{
  "vocab_size": 3162,
  "norm": "rmsnorm",
  "norm_eps": 1e-06,
  "bias": "none",
  "init": "normal",
  "init_std_qkv": 0.037,
  "init_std_up": 0.037,
  "grad_clip": 1.0,
  "final_lr_fraction": 0.1
}
Each number is 500 + 25 x the weight over its row's rms, rounded and kept within 0 to 999. Layers, rows and columns count from 0. Numbers have three digits each. The size before them is the row's rms in percent of the matrix's.

# layer 8 MLP up, 1536x384, rms 0.105, rows 606-750, columns 192-287
113:470442468505483494484548540504531475474476501457480534488484475474478511495481545498528492468503525509481474515479525498534476514529522492462488496455494481478487519476503525514509470495498545478497515511511478458494539554497499460497513478506518519475503514466476487527483482491505535516
104:507528512479551499501493556542492507520520492456515516508456505496548486486494504495509484488523514496507490476500509485528516527553467503508492503502481509486510462539487488517492496492490463508494530500486521481490514509564445501537499531500521535506475481524514494510458467478461522504
102:471501521515522494505487473519519484466509464520517511507476503471490494449552484498523496499493506496527538512498508541522541494516539515526529495505554477531548458484450488484452486504503504509496498478490471492497522496526530460523532467525504472480547471500514535518478499469474497459
105:505475469499492468538513518555545503486525492512500539535464484494509561508499484515544498477499480468483503479487508479550504506478485529524473459515486459484450496519502501498514487498486501484494530501505501465486503488500544480517481491515477517498494507491499470492456513519513527537
102:504503516486482512517484513525518516511447520472480523443501512485497477521482487501501494486475548526497473494483476529514514519539499521516482520507503474489551447512520512503516447498528465490465460481474518469528505495536441496494484524478549516491539476500477483536518465493481480491
099:499467525476463535455473524516484513501511512487501500503466529529529469507490507476486547559511491519521466519501464471508493505480549514494530495496494488511496457522484478469513488500553515480473512498518521485529476512533464454518516500525478533469479496486546516510526496470485485496
103:517506519586538455511503512534496527466507556563506517477495509505519491552514479483482511467461451539537522517522481507516470477493526521497514485487507511498498488499496513513509506478521544496483484492525501465493476513528556494514564542495447538524522521449510488504488450500465488517
105:475554522491491515482497461540499530541483497500510532485544496512497490467499503524481467480529539525528520511485498486511497491500488461537493495479512508487506490517470500538556518504482527519449505483545497490533532507513487492472522460506503504501535518482477441508497490502461521501
096:513474517480501504525469488510425532510457452507516461518529515487497478466500473500492483458495479433487487547528503509505493505519501544471475484542547484482492509524497534497563474476505490521478505479478491468498502500534486484478431467496486501485499564516522508506477485523509525474
099:466505507531520498460492479487506518500512526483518509474474496504507495473507481514463491494518503513513547505540492539499502524507490473492506499466479477514509486495497501495511486473450464498518482479488501521470495493500476482478515527516475502522497451531444514522566511499504544491
092:506501520513477493505473464470452519520494506508431523507508483547469471479490511535511495454528474497486541484504508499491515500548485509517483496486466494555513505475486500551513499503442538480513545497502474488507508501547516524492519559491497484503465508501511499474515508485493547533
092:464499511497487481487511519457487498514500485502521473490478500508514569501477496483486477503477467555509543478502492504492514531520501491506509495491515499502503515499523499569483537461535509514497502488547527484453506499474535488549444446465506489549488522513476477457503521496469474483
106:495533476480503518509493514486492486515481509512501471462532489454492459460529480489501499495502554506458505513521476534497525505500511567493500491502459475479493493477488505531481468518478531496531528514563478478509523536516552502505497503495490482511524499540488520511506485507515477470
100:501524528487504487450482447502515509528488488466528509489490506541521477493482498499512482477473533509493483548496506505462516495496445493445497513500476531513477493487521541494512500496535495474529505470519514513483471500512451515509488496538458499503549498522494505478495471473464511492
101:512495505483476537493497534458483472506459482504478528518501502476512498518471478526485537450501462521497534477484524503511463472509490510482492523488450470503467506502506510474447494516493488494510504508473481493504467488476492510540526528457493491514524512520543520498457448502491516530
103:516447480479517466482541504541540545492545478497523494521501507488510506552538484496502486486527515517462486505490483513514538521459507510505529506525603478502472496488496497493522498460492484509476508524571511502467498528514460519513450475491494517504526472501483510449510539479505481557
097:486510478476502566499441522473511474492536494498530531537544499564477498479471533507504523501485510537496517525509475501525524495511505522521470457549483493529490477490487479534521481491467503531416531527486505495514544492524489456477526499494452536469536526512508543510501519473475484446
098:479488515480483526528539565508530497487508507502489448518486508513459499484503485500510509480517534493475478510515500415485496468486501503451517457535509512502516503488468470468505536505529519510511493488535507480536472499491501492542493538459492503506474512515513473462535512557478514483
095:519492517561505493516536484489467492532538424469520476531466515522551485524503473509527491445514543519528473470513473499544522477476465540551520546519500487474509477445487475498460492481499516495481513547510506545497511501492528499500504491532518537499544488546482484522530505522498494495
101:504479506489499533498474488496519461501492463457465522561509487527467520451470501482486500529530520482452493509520531538432505477517507497495496525476474515481527488519519525477492464530528461513474492471511473530512488500492536506518527478461486500509511508507501506526533481521479484472
105:498472535481475492494510545490545482505431468516463505512559465478517473530485534468489549514477490432497493489525512466474513469514476501461547505490526498485507496507517444479485514536496484494506505480503498459497488481503481540548531486558532489498514474505510511493486498466507458521
096:570498472455474529477513505515527553508511476498513537516516527531501534484477555476506497497522511490480511503467488480536494512503530566502478511475507502467480544486485502493544525489530514488495532491503521477514531480447499472490524475493482472517504512524524525490490497525543463478
102:481499506502489514530442523487530516488501507464472496487530494518519513524489558521495484488529519498504509508500519502448446470501404478473552442514501480516528531492470475487506526518513576516486511472485511476508485518541507476531505471474523503537460494460506448463524521513453502491
103:504524500514460501485497477526515492528468482530497534433525463495468485499529444493509490491485506471532490446485512493487503499501513491501501495479530477486489484493481485492513543493509543524497506496469545484511507518502543490525518497532470466525541540507515494479516491454494486538
101:528474498498482512440464496476524538468522548500505458469491478498479501486500504479541468537516509498515499514497515499497465496529528489517517502480510484507487417507527472499521459505492525468548477506542540456550536498528535465514487527551515530466503427532528507498540522478515515521
105:521479512527513521516525506467513526502516486541523500489473474510482501551529501486515511501463501499494511497496516519526497537517514506512547481491536526526465510525524532504496515502508505515510493463518480523527539531492503487507509513509554499467500502489472490485465533428487523480
113:498504465458488516555545440463482552524492464459524500494453502508509553503499509511482469483464530539479541478538530438542505518491470492522473511556563517518513496541498499451477470497507497475503488476515494516455544502502468496501524507499491506490498471518449474437474477502478448490
104:538468479489511496490561452526516497505465471500467509479461490503502487493489480468516463531456484498472472509488507514483461481473453474503519482556502519489474460535510479522525508515517514503506480495484518546515497481544508510479460490493516491461509534512494452488464481498533528492
099:550510439490527467553511547534491504491495493485498491490494499513497496506537495474472518521496500490528515494485515514503521486471481531473524465467501472450484484479486527474482480492504495477516522522531525526489479546517531485461520484483535528473473477524487533537517485488474516514
103:517545468502495488468496497497503528539504534508501507493488509535493467502500537496509521518493518444517517489518513514499499476497453517474510495527481489494539520525500474497516457502513512489493559507458481496453517524512523523461481515500560499544481494531514531505553534500494497524
099:500515461478523499474507523521529472506521456495491436510474509479479522526469490500482488512499459488502499516489499550507482495523493471501492544471511432482501518513473492513492466488499523503470514512519471495466537476467481496492524477530501492492540533543503513463502517497463517519
098:451477544458474506468476488483544523529504525497534479475545479467527505521492459470457474533481536504515438472473506454491468471527464513512509521517492515471546469560482508454489522512472443522506494522485495481543499488505500502448497495513551476479494486497539552480500511531504513472
099:526504500500537507461497514499473542515515479514480515489459516528525526540496473537481517519521479468509480533514526507487480486507529488504531482495511446493435455534465547512496504511491486514566532508499477487466498536534516473541507512469530517508509507484488518485447556474510531504
098:528490470468453489501455518518489527521498524492482495553503479477527510484506520462490557520481522500516516458441522487520478495530516546517495525487520489525528528540469501489487491516511525498537480513493505471526491484496492477515513508494495445523507507527537526513454517527472511485
099:505456523494515487491551514492490490516473499517514479563477459477459473544471507469522522487495486461493552524493487491480499467496508489496514502474511531472494473517478509456513532500505520460480480472497490520501530556522470518499465469524525531514529499504534484519534513552504465497
099:532504508507476494482514508504503495507516522481529484435486484473539475499526493497525506510523504532488501488524475493487516532460519531469465561537489485490543502536472493519555479480491510522483506483486503458500508543523523510509506458493502458507528525530460540471508507514572513559
104:492506536543526508509501532504505508538520479502530504520479485466497493482476519506477500511502499566495457476486494454503484506513491528527482491461489527528507502498538501510543484459469503445479555489457524535488541532455495524486499511469539513515535496491511507511485500463495554533
107:518453519509506433499528527552497533428522464499486535494494480460527485525480498503512497469515432496470477520476457507472499475505475486521510499463522461557496451488464528487497466501508476517488468554503493487482488499514544478500514465488539525446501498501498524487510546456487476501
100:521435507485480475508473498479553533533473506498458464469453489537486517522517517483462466529517508498433490514511465501517466478521478531487473562486512481488520538507512495501419508526524481486460492522516499514466526515506459498503546493496496460527507483501499533518493499525515531523
089:491547515516477518536541516476495503486486505532487513514510494527510473466491507493542494517511527508512498475490456505475491469482488546504508504470469492455497512524495536529487481503484501519498460520457465502497505488494509464528507533533524494508460480569499492463549539478502463491
107:499435500518509460496525523488499509510485464552494535469496559504434480500454495518473509480531545465494478495460481469504484473487534526527483497472481504533501486527511489467511471519507488497524500477495516489524539499552437502498474527510491509472493512495466528513513471539454492456
097:492488546480509515463514475484458503491474480468474545516486484506490528463501486513508504486543488472489494501505469471517532495507510478469511517524477531455484502537501485489461474495459498504491482480518496483471544525467517519504500530522488508488530489537503510509482476456496555471
100:451481520520467510486482508520476506520469523531498514567527507514466503509532505439512514538533517481477495493481573526539507467537441489510514468519482529483492500484548509512525462537484505494543494458505528488523509532492471525447519480427498466471470532515489448501490529465509498524
100:479492505474502472458537523476485486529530500486489504503512504500520514527510499491469513475506495526475538547555466518521508502503560495521523509489507478510509501481512515538497501489524505535498512506480539536529491495503443470519491487507558481473491500506500499506484471525478482534
096:495471485475539506467506467545503499503510488413455461500480536490517547539458495465485504503458518516533512490490517521497473487492497531508459508532484498454480512524480491510508528444445487506508512488530508468521504481474495519500508483518474542495528526491498483495536490453501515486
099:531546467489490451449471461536434503502467494444503514467486535477485450535553498522500524504477468526503504534482516489456488491483512476518468492443507434514515466478488529530537468469489515491476474527520513539525539515505504499528501513487482501493456515492508482498502526507525561538
092:488471470494526487526529504504484516496514431515469481535484503502476522475497481494527468510518516481467495494514537498505501499515529491488524479486492481487469530511498524506486501487515501507496458520486506495501482489473510499525478550524520518508527497523498451505485514513454477493
104:517480516433500574430525519513458514475509476506503503524492514490494526468500522508457492544523488517481495518499469485488517473484470515502501507509513492443528494518546510511527494453506508524509519491503510475546490474521558486490490505525515495460514507499515483480454480529499537520
094:475502490422501513485499501487525508506529519514509492497536510513501504486526510512510472514448504523474524507518497475505446511485500497491486501552505516493498482517494500439488465486468505513520450494518518466509507491527505518515484506467502504507493478505475551454452502528482513509
097:494544493521495504486491503501483502499454475520500470524506492553453509544500476515506476471487548519475476506489453480491541451539470534470484464526472497499526476460516505510492493495522494520487467527482464465498510476531483475516536482468512507510504477505491509510465501495531483523
108:499515509507511466483510532495470459487454536490489500484499529502560494492515497526516487495510513511459537459523498499463561500486511514501477458528531524487546536511507528465523513524488493516485509505538482514496509529455511475495513501480482480461466509524495490462550548458536522494
097:506512495551559431533482526525481519492481492491483513504492481436528475481506484540482497527529492498505503510449481457492481488495505542496522506501510506515528461501479527480478516493472556489463495537469484504511515498514486476494492491570503493519484559497498536448545500515467485530
096:492475506480522470515477461509461518518478478458524433471495532520491472497483501493533518487518471442552532490491547475482526499534543519544493497525518522441497488475490441457468513515464476482484539529488512505467511478485533468549500501519514478471501511494483475523479526491500491525
109:462542538508503506514472508516509524513526506471529481489449522486498539465510490531497527532492519528508533534501506479512540569498451509492509523493537565486520472484495517496506437492446476496530493450455470449504507509503491539495490450480503518474487510477518509549507495485502438497
104:511519529534473489532469524489516450473493510503498514493468481507512495507455504481529473472514540528474480521491514517489509538530469507481499497513486542534552505502505489533508532523531490527540500523498555499478473532486496535506521492526567514510521465502482505461486498492517534463
098:459515504433501490529533499529494513520507487482493539477514461528485474474512525509515459530502502503499476502481508468524540512518475515485507513507514508497476503446492519497560451526541519487539516538485499502479530486494515486481479462532513485517508491504443493535499501507507493440
098:443480505456449511496536498479488472499510508491523477478490491459498564487541518492547487453478461489435474547494522511499526522479484506531528532513509509503534484519501543476548517488459484475504511451512512489508507423464492443487495505521538538518504514510480487494529500495524521488
099:488492479471457524488491490515549511518495478497474471524514483503499513483540483502493477494508523530502553531533526477518524456505518438532504519508509520492482530457460553495504471481567549468501481491490542495508518494493519503510497511475492489507519440510503515500472469471478517491
100:519488518508543471518506498537493475520495515498528514497488537487489442464435546519536478499458504539486503529548553537497479532448503481478458497548475538454474492531471495509479492488486505487514513510482529488537528500501494470504541515473481507473493493475476546511477493531494508501
103:498553455480497490479478507482528502511495505505490490485534506512525508440458494547513521520494500501499519513501469525495529444559504483506500548489444505513530484565489529499541523495511483484494464531550479502492473458492504513499484507483523570506533501516467525500533536448460540501
094:483509516540510525486500494495503551531509505506444481482501515453519514515472507497485504483485496574484526496472519522522462481496528479528532531514519512522417533489530485454447508557511510468458507489485483524516512488480533486487535446507502498536514476468528536446440537470490533511
105:471524498495446512537547488535523518521538485505494499511509528493515522517501486510468470484476457513464482440528491504507500479513494509533500523549528472539445527491518509483519532497493492516529512507500460489526491502502490473514513510531471479508534507514495502541505529496509479460
102:505453526518520447540506489497540532508507523472512466473509543487497464497484491498480488500526490476465452494517472520491545528458525494492440515472537507485484511487444480505514463467492459566507529473503497489523522517492548444478490518487494501542496513563502487524469461491496524483
095:507486508495530504466475507513527553544530552520525476495498455466499490526487523476498507490498477477494485502497496480451481436469472504487526478488412479487507498490497507498480457533500456474504533511498492480482511464504489478507492495495510516488497525467535559515486505499572528475
095:450478477494446519468515504486513498546463475464463470493515491501495512546499510532498546525478515482490514520497507494519510484490518496489503524455517470439509509505526503501456518483498526527479498482515519510501497451516497494533504529495501502483485535530486494521484494553472453507
102:520515459475529474529464489510538504544479505501522498503455524528491489474478501490526525493522475467467492497500456479470471511486480483504497491523485498499537516509502502487512519537494488503463544517512522467480536513492544518482459500473543502542502518492510496457502495504503493511
102:496526530522508532498518499476468516516463531504517440545476545497541493519491462548486501495521451532488489547489510525515495501561530506521511499496484503552480480502466491507497490480488507482500453514480503524465513480466500516510546523452485514512475538502561491533514510494471512555
101:534514527503512454474525482479509499540456487505494503512497493476500472507527480477499499507477491507502460496485443536485509456509527521497515533542531483502453483547494488508497507512512473491496551542476452492449494510481479492493514523493516514509498507501553526509503528506547482487
097:530496550469470505535485501512492537494490501465498515494514506492505492477489476475497506457472508446486551518541491493503494516529490493476502503525447486457471512530480530524537483488487497485474478478530469489484532504476487423551492520499522505510497499507545525521512476499516500568
097:518460510465460498484523518510479473504485482542490481489497497482454476495548494513496498538525484494499516517526493506494481534503485499499513500479506492529473485531512508509532513554499462521511543526507479486499544523464515511520511500494490510496484498528526523503525475511501447497
101:509483538507472523489488513482528464491467526508491524531482490521509448489480537486492459516492533487528498520502481524488514492514529515535506443506509462464527521514514531535496520408521507473470539515465494504507471522482500484484525548498511489533511519512533535507501461482497464500
098:459463518556491548491493555492520487463485520498489515493501510516495514446507458488540552481509463498499502552488522473502550486446521493491539463502492508504511508498504506465511520516538497481474466489519554502501474485464544505494465486448520490484532472509491486524485482485483507501
091:514489525502481514499519570463513503492521461476507534503482558509469483486489478460510508494523478465513486527514489483484549461499528479492506521480479521516509478527519533527519523488493513496518497513511528530538495502526492475519442509498487505505523461484528507490502486477513493509
103:514492466488503497533488521493476495520484490511527512481539532504515506532545542544531494465476489471517510454471451505485513487519508472515517541529502515500480547515516475498474512532477485516515553485500535495489494524549500500479502499503543497492482523537504541474457498449521518515
095:498476523468473459470535519475510522477493491470502496467496484535556490526513475491531519496480492537496514461537485498480497479477526503497523499488518501499483515453476504523485478478499499507480514509510485523521523508474471502492479499489509533540517521522492482516542450518490524570
099:488523518456521529519513481509511528523511499458466501529493504469504521527437483475499561484518472475524505489488494513465510526525483499489545528499506494454459468492543484479498543460549465478465512455503503491487503510526528479476531531484523467491512531499517512482503525558505447496
101:516522539482510465531493527513511539458503507514492478515515467488514486495532490490511520498511499494505503510479466497485528539525484540498526518484488514501509495536480542469553514478511475481503500505485500529483500512508511496503497535498487483452507515478480501506523519479515517479
099:537505536454485457501550493464540520496510482512472512486474548521537454484539487457447520489527526557500497490513475501502532475526492554478496502487552509519482491487515543504489486500459505440488482511521493453516509501481501500554491509495515526518489512473575493467471469498480484509
100:466517483486494511512506538510460535495537469549497518525494462539459543461481493452504496510515517492522532567483522478469496503492532468499489537467495545507511507485513491452548473514533491519489517572479507525481492502541539491481508496552489493516503537516534501486518499559472495536
101:446520564473509503474491488500493531485451449478474497480493476499559467499507480474453481480500479511501531533476467492482512506481421510492504494494483492459532482498498495483500497492493485482487516488484518487488504522467514489511499522500495540525489501483424529535555498497517485499
098:434537511506498523509478509484484549531413497460465500527516499558486497471520433544488528498490498539524497502520520485500447447498530504541518515459454466515499513496492546497493469497489471465535523479527535491513499557476491532493485527480526434525467531491476509474528545518506536500
103:510482476485518534506486523475470477477499518460497526528540478512538521541502505520442504506471487517461499456501486515470491490454522517506508506511467509493443501487477476488506505496463496480541501516473516491525542523529512505478504527463469493512538491533489533497478508552476539518
102:481467487462495476516499478437507483513496533556502491454517475438531510525465499492528500490525482507543507509502469511509514503440524538456521516524484489472527567490462485497479530506555471432484496497513497525534521461481519485499479506540517525467531487469473501473496497531525469508
097:518521526458510504482522495503504503487446513532557545494487531526491479539474476511490475483528496465484492513503492514514473499463504543469530511494492520506534508523524491470485473475451507519475502492512445468496483482498518492482514467519556513465504490511549523490475473462485501531
104:503482518495474459473497465519488510514481510500532489505480516514465483537449513482471463475508476502486524511502537520466477510484504498464550516496495503516508471528537537436515502516496551498491494530527531472503505484461496497531492501447482501547546482495476506494487467522500444487
104:535485526504504540540484453485495547519500488494450498501503429495436499479491481482505505471464504500503467455534504478502501496506490518505487520494484536528464471502529503480515524477542535476501537559523496504486537574490497441499501482498505486561498458507479550477490545484511490512
097:502471506519514495499512487455478508510504524523486526504513539456509509503499534528468518504521532445516514497487503535469514495486498494530528481541460495521544515499506473478469485551536484496472503502533558505503515481494521517509506496468505509503479546510466461518520463479501506522
093:516508535538482526492492494498504485499479501529528501519501509485455493542514509532483483513494437551466492463452446498488493511516515517519508490527476564523486453496470484485531526526559494465471494532522562479482524539515492476550514496552492490550483494556494469502473465474478491496
101:497491482476505499477515495501534504505484479473505540520475506506523489517518482499496495515478503474466503494506494447500514500467456501461514502476490508504515502578530492467481513499475547504557447494481487503480514529486523479520530453489534488516505503519507479488436496514497482534
098:503501485517478525475533498478487523550484503508534556471489494522482532504513496515468500479515516469496458526485536473557486521488529515488525498524504510527488489524477479432485523495503526473519505497537492482474502514498512532482466494480486480487537482521448458475500509552483501464
104:550496473495475519521478491508475515550518487488504466555479496478545504508487442496445490547489527506472527527538478480534508491532480509472523493494473559507493461490531497477454493513482524485454499434484521491523464493509489513523524471530484514532515501453520515488520533519489456519
102:447505482482488566526500504572477496506518486453458503488466487492511519426544505503527475511496509499515457484520503535475509485477490529539493541507507477502514512527516530525499506525504501530496510499524503510466482507488513463484525536506503498504507538507497475487489473494546436502
093:464465471562538535473525567531510510543538463453559462495522520496486516442481545470506438442507470473508470502485466509504483498520475503488464527463489470496505505500497535476474499536487508473510481548470487490533508524517529530533532496470515478528476520511474480509535499545514472528
108:529517530505518460493527555495483505508507559512506513547491525504548504491504539523525504527527483520506473524539455458514482518507508480545455518503482462476522516472494503544482528535469513477461507478458496511526503541544527485499493491444527491501525491510462474472488519486504502492
098:482450528445471484507520497544472482478465475500503487468523550502536486502511547484495490514444504445511469520502489515540474519514528508521484542492494497507495490497502479544472496480486508498505470471470515486530499502495519496478508467516519531493520517497510521487484462479517490487
102:571492491496511476539526480535467509512477515533472487529477519463534501514459496505535512498519488510483531474509541519444485475510502481528496504484500500504512464469488496518542527493526493477444489501484502467514509501526475533486505482470524550549462524481486528491475435495489490527
101:486483502456544547470517507502528526538508489513483498523512486492484460478526496444535504516473525469510459458512474479472523511522485468500469481506533492512499468477466501451533475483489466473560539486492527445535536455491531461452495528459487514513477517524527475489479499535483507490
105:513494492468478478483508421460483494532493482509446518497479509488499489498514453484510458527485525490505519490519529495512529516534517502459553454500498477496464498521499530513515487490545528524545503510509495510505511479532453468482528500466514511503494517542512491475541521513535523503
101:535496534493453533498500514532514521508501540492481503472491496509560541514562492498513529440484483555461470544498526449474544512506493492527457501439496478536497515497544529545520518510508500515472518457510503508503534499483514505541519479538505471516504514500454512483485518526501524522
099:507507492497528506494500470503534509486508520501502491521494494511493494531529446475497507488536508524521547549500510482461495535471545516525537502514522478479475535477491505508554533486505470502473484515490527500483528508534527495515495506530519526524458506531513505506436498468483533524
103:516481517546475538464480503490505540510499496462520517485508480432498551501487464483505489523492556485464521477530454463478501550475503499478522494486476504488498514511507520520510513551509561483516538551524562508520524503512534530512517498460526471554513534495497506481496479504504464500
103:498473506468530500460521523533485510526458466532532485539490476517483554506487503504496510522490475517495502505482498499533489529504526495519536492538489501526500507524506504504490546534477533505472478457512547505493517498511511478492506490478472478489472458512487460537497497498523487504
101:480504500523449519458474511511483522472511476456505502503482555535467504517516493473517508505509506456524453521520498472491528481445494482493541533515527494509466518472520478519542491461518506456483503533502516493501490481570550481467467490505511512461499460471505527492441530534469516519
097:490476519540470512499536553515462489491493470522498533511526502506501509534494484537470500536511459521492507504525573479529472547515515490545495470484511505521549488520523528484486478518514461474486463485495487488489499539436476495521490503561511519545505514485505488492503497484508498473
106:509469560478446519511510543502466475521500493522469527477480478498524444493524523493514452495491529481510507459500515508525519470498495491500485486520514517522497487473455524502567470500492483493506550505482506502460518470530501502516550510536546543473485495480539478463506513493533462506
104:512498474521483520540488482440449506511503505492512486536480499508526510495489493444483471493524496501479499511491479518517498551535531525507513475503493460468487534522491511487524509493523458513526569513522496516483566524504497491481545508513482548512480503519504445469462506539508513496
100:511481518509489495457504504474495527510488520514501484511554484540472486474509453489501504528491504508547505485492523496443475466496496519534494533488466507496459475510510523491457493492496475496475487537511505524492519547521521463508491530524496506482551454509495458462537548472506512488
098:462508458498541476539488503455510544516519517502493510509482497529550499481484496502494496501501460513502503457517534442506500500520472501511494495478512470485451559506476505500507491540481469512503550500475507480480496530478506457482451528486486505497529531484539458458515491484487541528
095:469528483535523511489527486496486495504502542493491535487527471516526549522515530476500542502532559470498539536484530544512544477510509517496491512484435469487481495487523492476509458489514507510514481486509496485514546525494496490523484532557507504454500521487487477510539502533524518518
094:511525470474495493485509479505530483518480478541509501500537483516500524526478509501462456497508503517523504507490482517504473476484524490479523478505566486507497455552495529492553520517483503542477504466494485489475533508470532488514475469512506497469571486539493513504544528490515472500
103:507507510519505478510516519507496506517580507540519468466524528491452463502490486496528435511513519495513519512531541447492546520462490474511486479521495525495493486468503514509504484537475482491497519542493514511511521531480520480499513506513512508443489481508540501469517456468510523475
110:503509516501498544497539503485489536539457514476517512488487509522493524496514530486486518529506513472524484497512502468513514531514481513514481517508522507489476529502497482509534484507511434494502520535542450507522534559498512505526527498493570495498535523478494487516511510521494492471
107:532504496488494521535465522515510532538518484487544451445516494548485501455491513530491498500499522478517509510477441446489555473509518488477485504498494521491531494503529518491493503495502508494506519460504558485526511515480524461558472477540518497481502496491464480456492482497499501519
100:506493485508447493478509511494497533530468464447497555507510496470467595520541444482512501512449523507453495506484491512444511520496500513513520504485497464552539504503490517487549523528512490462486459477531503508519539502552462482485483540507516580490470504478489459492496503492528494504
097:499506532502409506507503473497520503523536503534490519566517477474501516541520508518483469485456492503510491528460495519515484495499515468557497510520499523486517520502498526514529506509509520478513527516505511512513472491476499492532484498512468499501494519520520472484490487511499465527
101:548508483494514522532479462477518467505506479532525455516485463501504486484561462506531470551511552487493489474491502511556546520494524493542503527510525557526479507475512486512516526526485490461518493451504498500513536483479523467513517521503505478528513506504532489487439488487487500477
103:511510518474471566489485534481504495464545503535474445479428531500492521488528498513498455539510448475486538531463497496529532539524522524454514466496526569517478482507507511522500483526506499510473476503506523503511484483488499482526557523505534459473537469463531508564464463503525470510
100:518478463475494554509504509541515516489528524493471484478483487544492482516502507536495477510529502505489491449512471445509517513501503468513531493505454533515503466498515503520535500451489495522511507504483531537499461537482497485486471492511473497514530533480533530477528512526504526525
100:462512478457501525503469503523500462482486500493480486507526473494500488479502528473522502474540514490467471496528486486490482535471505495495518514458520498517490526458520480522494504458512480503544504481499519481508521478504512471527456527499518499483461537479477464530454539529468469514
108:454480517476505523544498477498503452509488506458438498504492448497515491475492523470462459489534493529497522475469483476544506517471473507523517504453495462502494517510500485456471491462504543462497507523516486491483507482502491469516501514540470501457483491510482471504468503500482493495
099:516530493523504479481482505515439504488481485524531502494529474428532517492525491543550493477498539529508490492526503540473499475510497527512507531502490493499551513517481524492496494515492535475509516532567520447483511477470527500487519519490543489522491538468510520476522452476481502498
097:517505496476514517476499545509482485494515491544527446484426533502512503476538482487509499502543495544462466458548465481525474462532511491486490524506524519518545515502509504501487485501541466485545525507535505496488504535479490487496503464531469525480530508540508464493508488491496465514
097:492531484509501501486486510505473519514510475478477513539481537468498565448480529490544479464507489465487465489496530507481467577524514468517481483504491485477532485465489531516499502507496491517503484459497509505479501526528532499490483509523529488482509567534428508522515490517510491523
100:546502533521531499465474493471506509500484515524475497495533526516473510439493463482519480538493558506475511520501525476485503506501490512499481476493451512502533488496506515503534538506528506530480521474502504498534497533479509523543556505498498445475512517509511510535495497512476510524
095:515519513518487551515471473520517512535488500495491559546457490528473517460527484512506524488486485513496522531553462523462515504488487477561515540502524481514520549506515488499545482507530513459472509511471500523503474536519495502545520528501501501508486469493519525481504500458487485481
090:473462525462462480494455499520525518509516518505523526530512479524463456504525481537522544509511499497487563468509491512450494497501475492535536445490485560513495497515499492493491516497499524503515502486538524493528467519508530500481499527497544465490486553512555483496490501500488481499
099:475468517480491501494495491494456468473492507496466490509484509530495501516474473498523500494508516490452529506454464500495458477458472516492540506512497486516518514531484507482456474480522468500480508530530514467482501486484527473499513479490470528509481488519494533542477542523530499511
101:553476497547517476474552537448474535542507510489506459516475476446532501479484513492513468463490510498514472489524503486469476527527521499492509500532484518514482547480481501509501558452506535524522494482489517501474519480484469501513488489501491492535475507510481494505510533453495501496
088:498506504516509494495547498509489499526538455511481478529551481545514491525462517478487477479479498520510452464492514521478560497539490493536465493456480512491505483527521468478498498512519519484502518539496487470547497484492559516505528511511486498511502510480556468448513464480539491517
101:501493524504479505532496487487517507499484542487499478466506513491490531518489541509517492494526535545498490481514499514476537541518471466431516522502496542501491515521468492478475485474499506517481495497538516505485525530479479500509481489536498456503540499528496508470493528527523517519
102:479470532487499495490531477493493494504484487471476503509489511493509551533503478487521500497472532518485463508515489538503510457511503487522522476511487464493485505466507497497520473478512500506513521482543517529513524518525482496500493486510504512576485453516522499433521482505472502532
088:458524484464485517552508481472495546496496495528526491508503500458470484459516548522512493501473526465508498526495464530450536498532490529513494483471469512504502521511481473518520517495506517492503468494531514543523476467482495481512449517514483522474488500507511477477483543505502514489
098:495502488526526485520484518453500531525496534550467457498557502517493565465512495510529472492534480500470503556518526488460523493483504485509524521500453497474521537497494563507522476508495504457499513487510519519504503522495491467521490516484501504522548502545531528518495485506498530488
103:491479496530509484503544517490484530481491512515498498504505473468516500541490502420471504501488486513540523527492501499488500520521492492467489514492479469505474522531516537469495525536519448504491531505470503498522493501491518477501505481562512520472535504472513469466541497545512508488
096:470524502483502499488518521506539508492496502470468503507489459488497470489519499509464488462489559505498499454519567546466488468498499504495479447487501498490529516550449518513482527502459483515504520504528486482473510521533505508534508524510483524473496443516470513523515523540488460500
102:502472518486464487490496451522507471491487520500453476523504515477472509509487483511485508481482504555477446487497491552494494485503480504539510487501494535498493531544537477446546514491517509531441532521534512503498506508486472497485484500504485501515476569489471513469464506508486517539
099:519492517472522472468528517556502503541537494463541476474486521472516525507464497467513484478471502513484506520529504497475555476507494498427520528469469494546486462538534506484484466487482461476512477486502526529479535460484523494473512517544498520483500442550492565494486516474515490459
099:465485465466499502514534500471497535510506513468537523506501476477520515495519460479494489421494517498489518479518495465471541487512511533497511488474510505527515523502477512498532486453529476504496466469555512512473532488528482524516543480524523510532557505556516504494512483470496496519
105:509491558539457465466505495478506466536515519518474541501475546526537507516512439472515531463506497497486502512498506503492511499480489500509520513541495469494477452475437580506506482522492505445526487471516511487516514542487530527508496471554503499482472514465474501546479545496504515484
107:545511536504545525473500453494469523491481511506494526489479491509515506481542463519525476521451483507499497489522551491493503490499470531545490446486490496500518529497539517544547492540453506488507538529527502519523487481491458471522502461492473470489496525547447513494480494467453510535
098:517473524462445525489488514522464484531453514513518507492494512470547488490518463536495498480499510520490465487471537457515520505513470509479477499424524517529492490518528535466527519482501530506526494505502525492523585515481494473485513486527531514506515535507516531486510491519468525478
103:544542560525461504536505518505525524528498511465464506514476507502477520503511477525500479521494504511512502493468483515566471499512481472519509485543447503525478540457491517511519555488502491500499461531483490508540508518538426473497510534490503500510489509489492506524512526539482493509
101:518487496513517524517524451514522494522458486490499507487482479522515476439520510488468491507490478483526491522477475514465502554499517469534500510525466507492475457515517512518484513554514559501529503510533542493476470452503455540494489502473463556528554484495541547487545520546498509480
109:478474469454510522485550522520472506499544471487482520499504506470487539538474518477509485476485522499488501491465482500554520495509507501459506553495477529491468485484489500424525533489474463463460515496486542467522495512520500506495467463504481531504508503510568506533502526506509534490
098:458452479486509513511483477505492527510504480487471487490475517496522484422482507471475506495481479546472517441528529502498518481473489485507486508523497449491529502490481578504494520510490517516520529493509521525538510540512535491549484481534543508481441465553492476502502503430530505507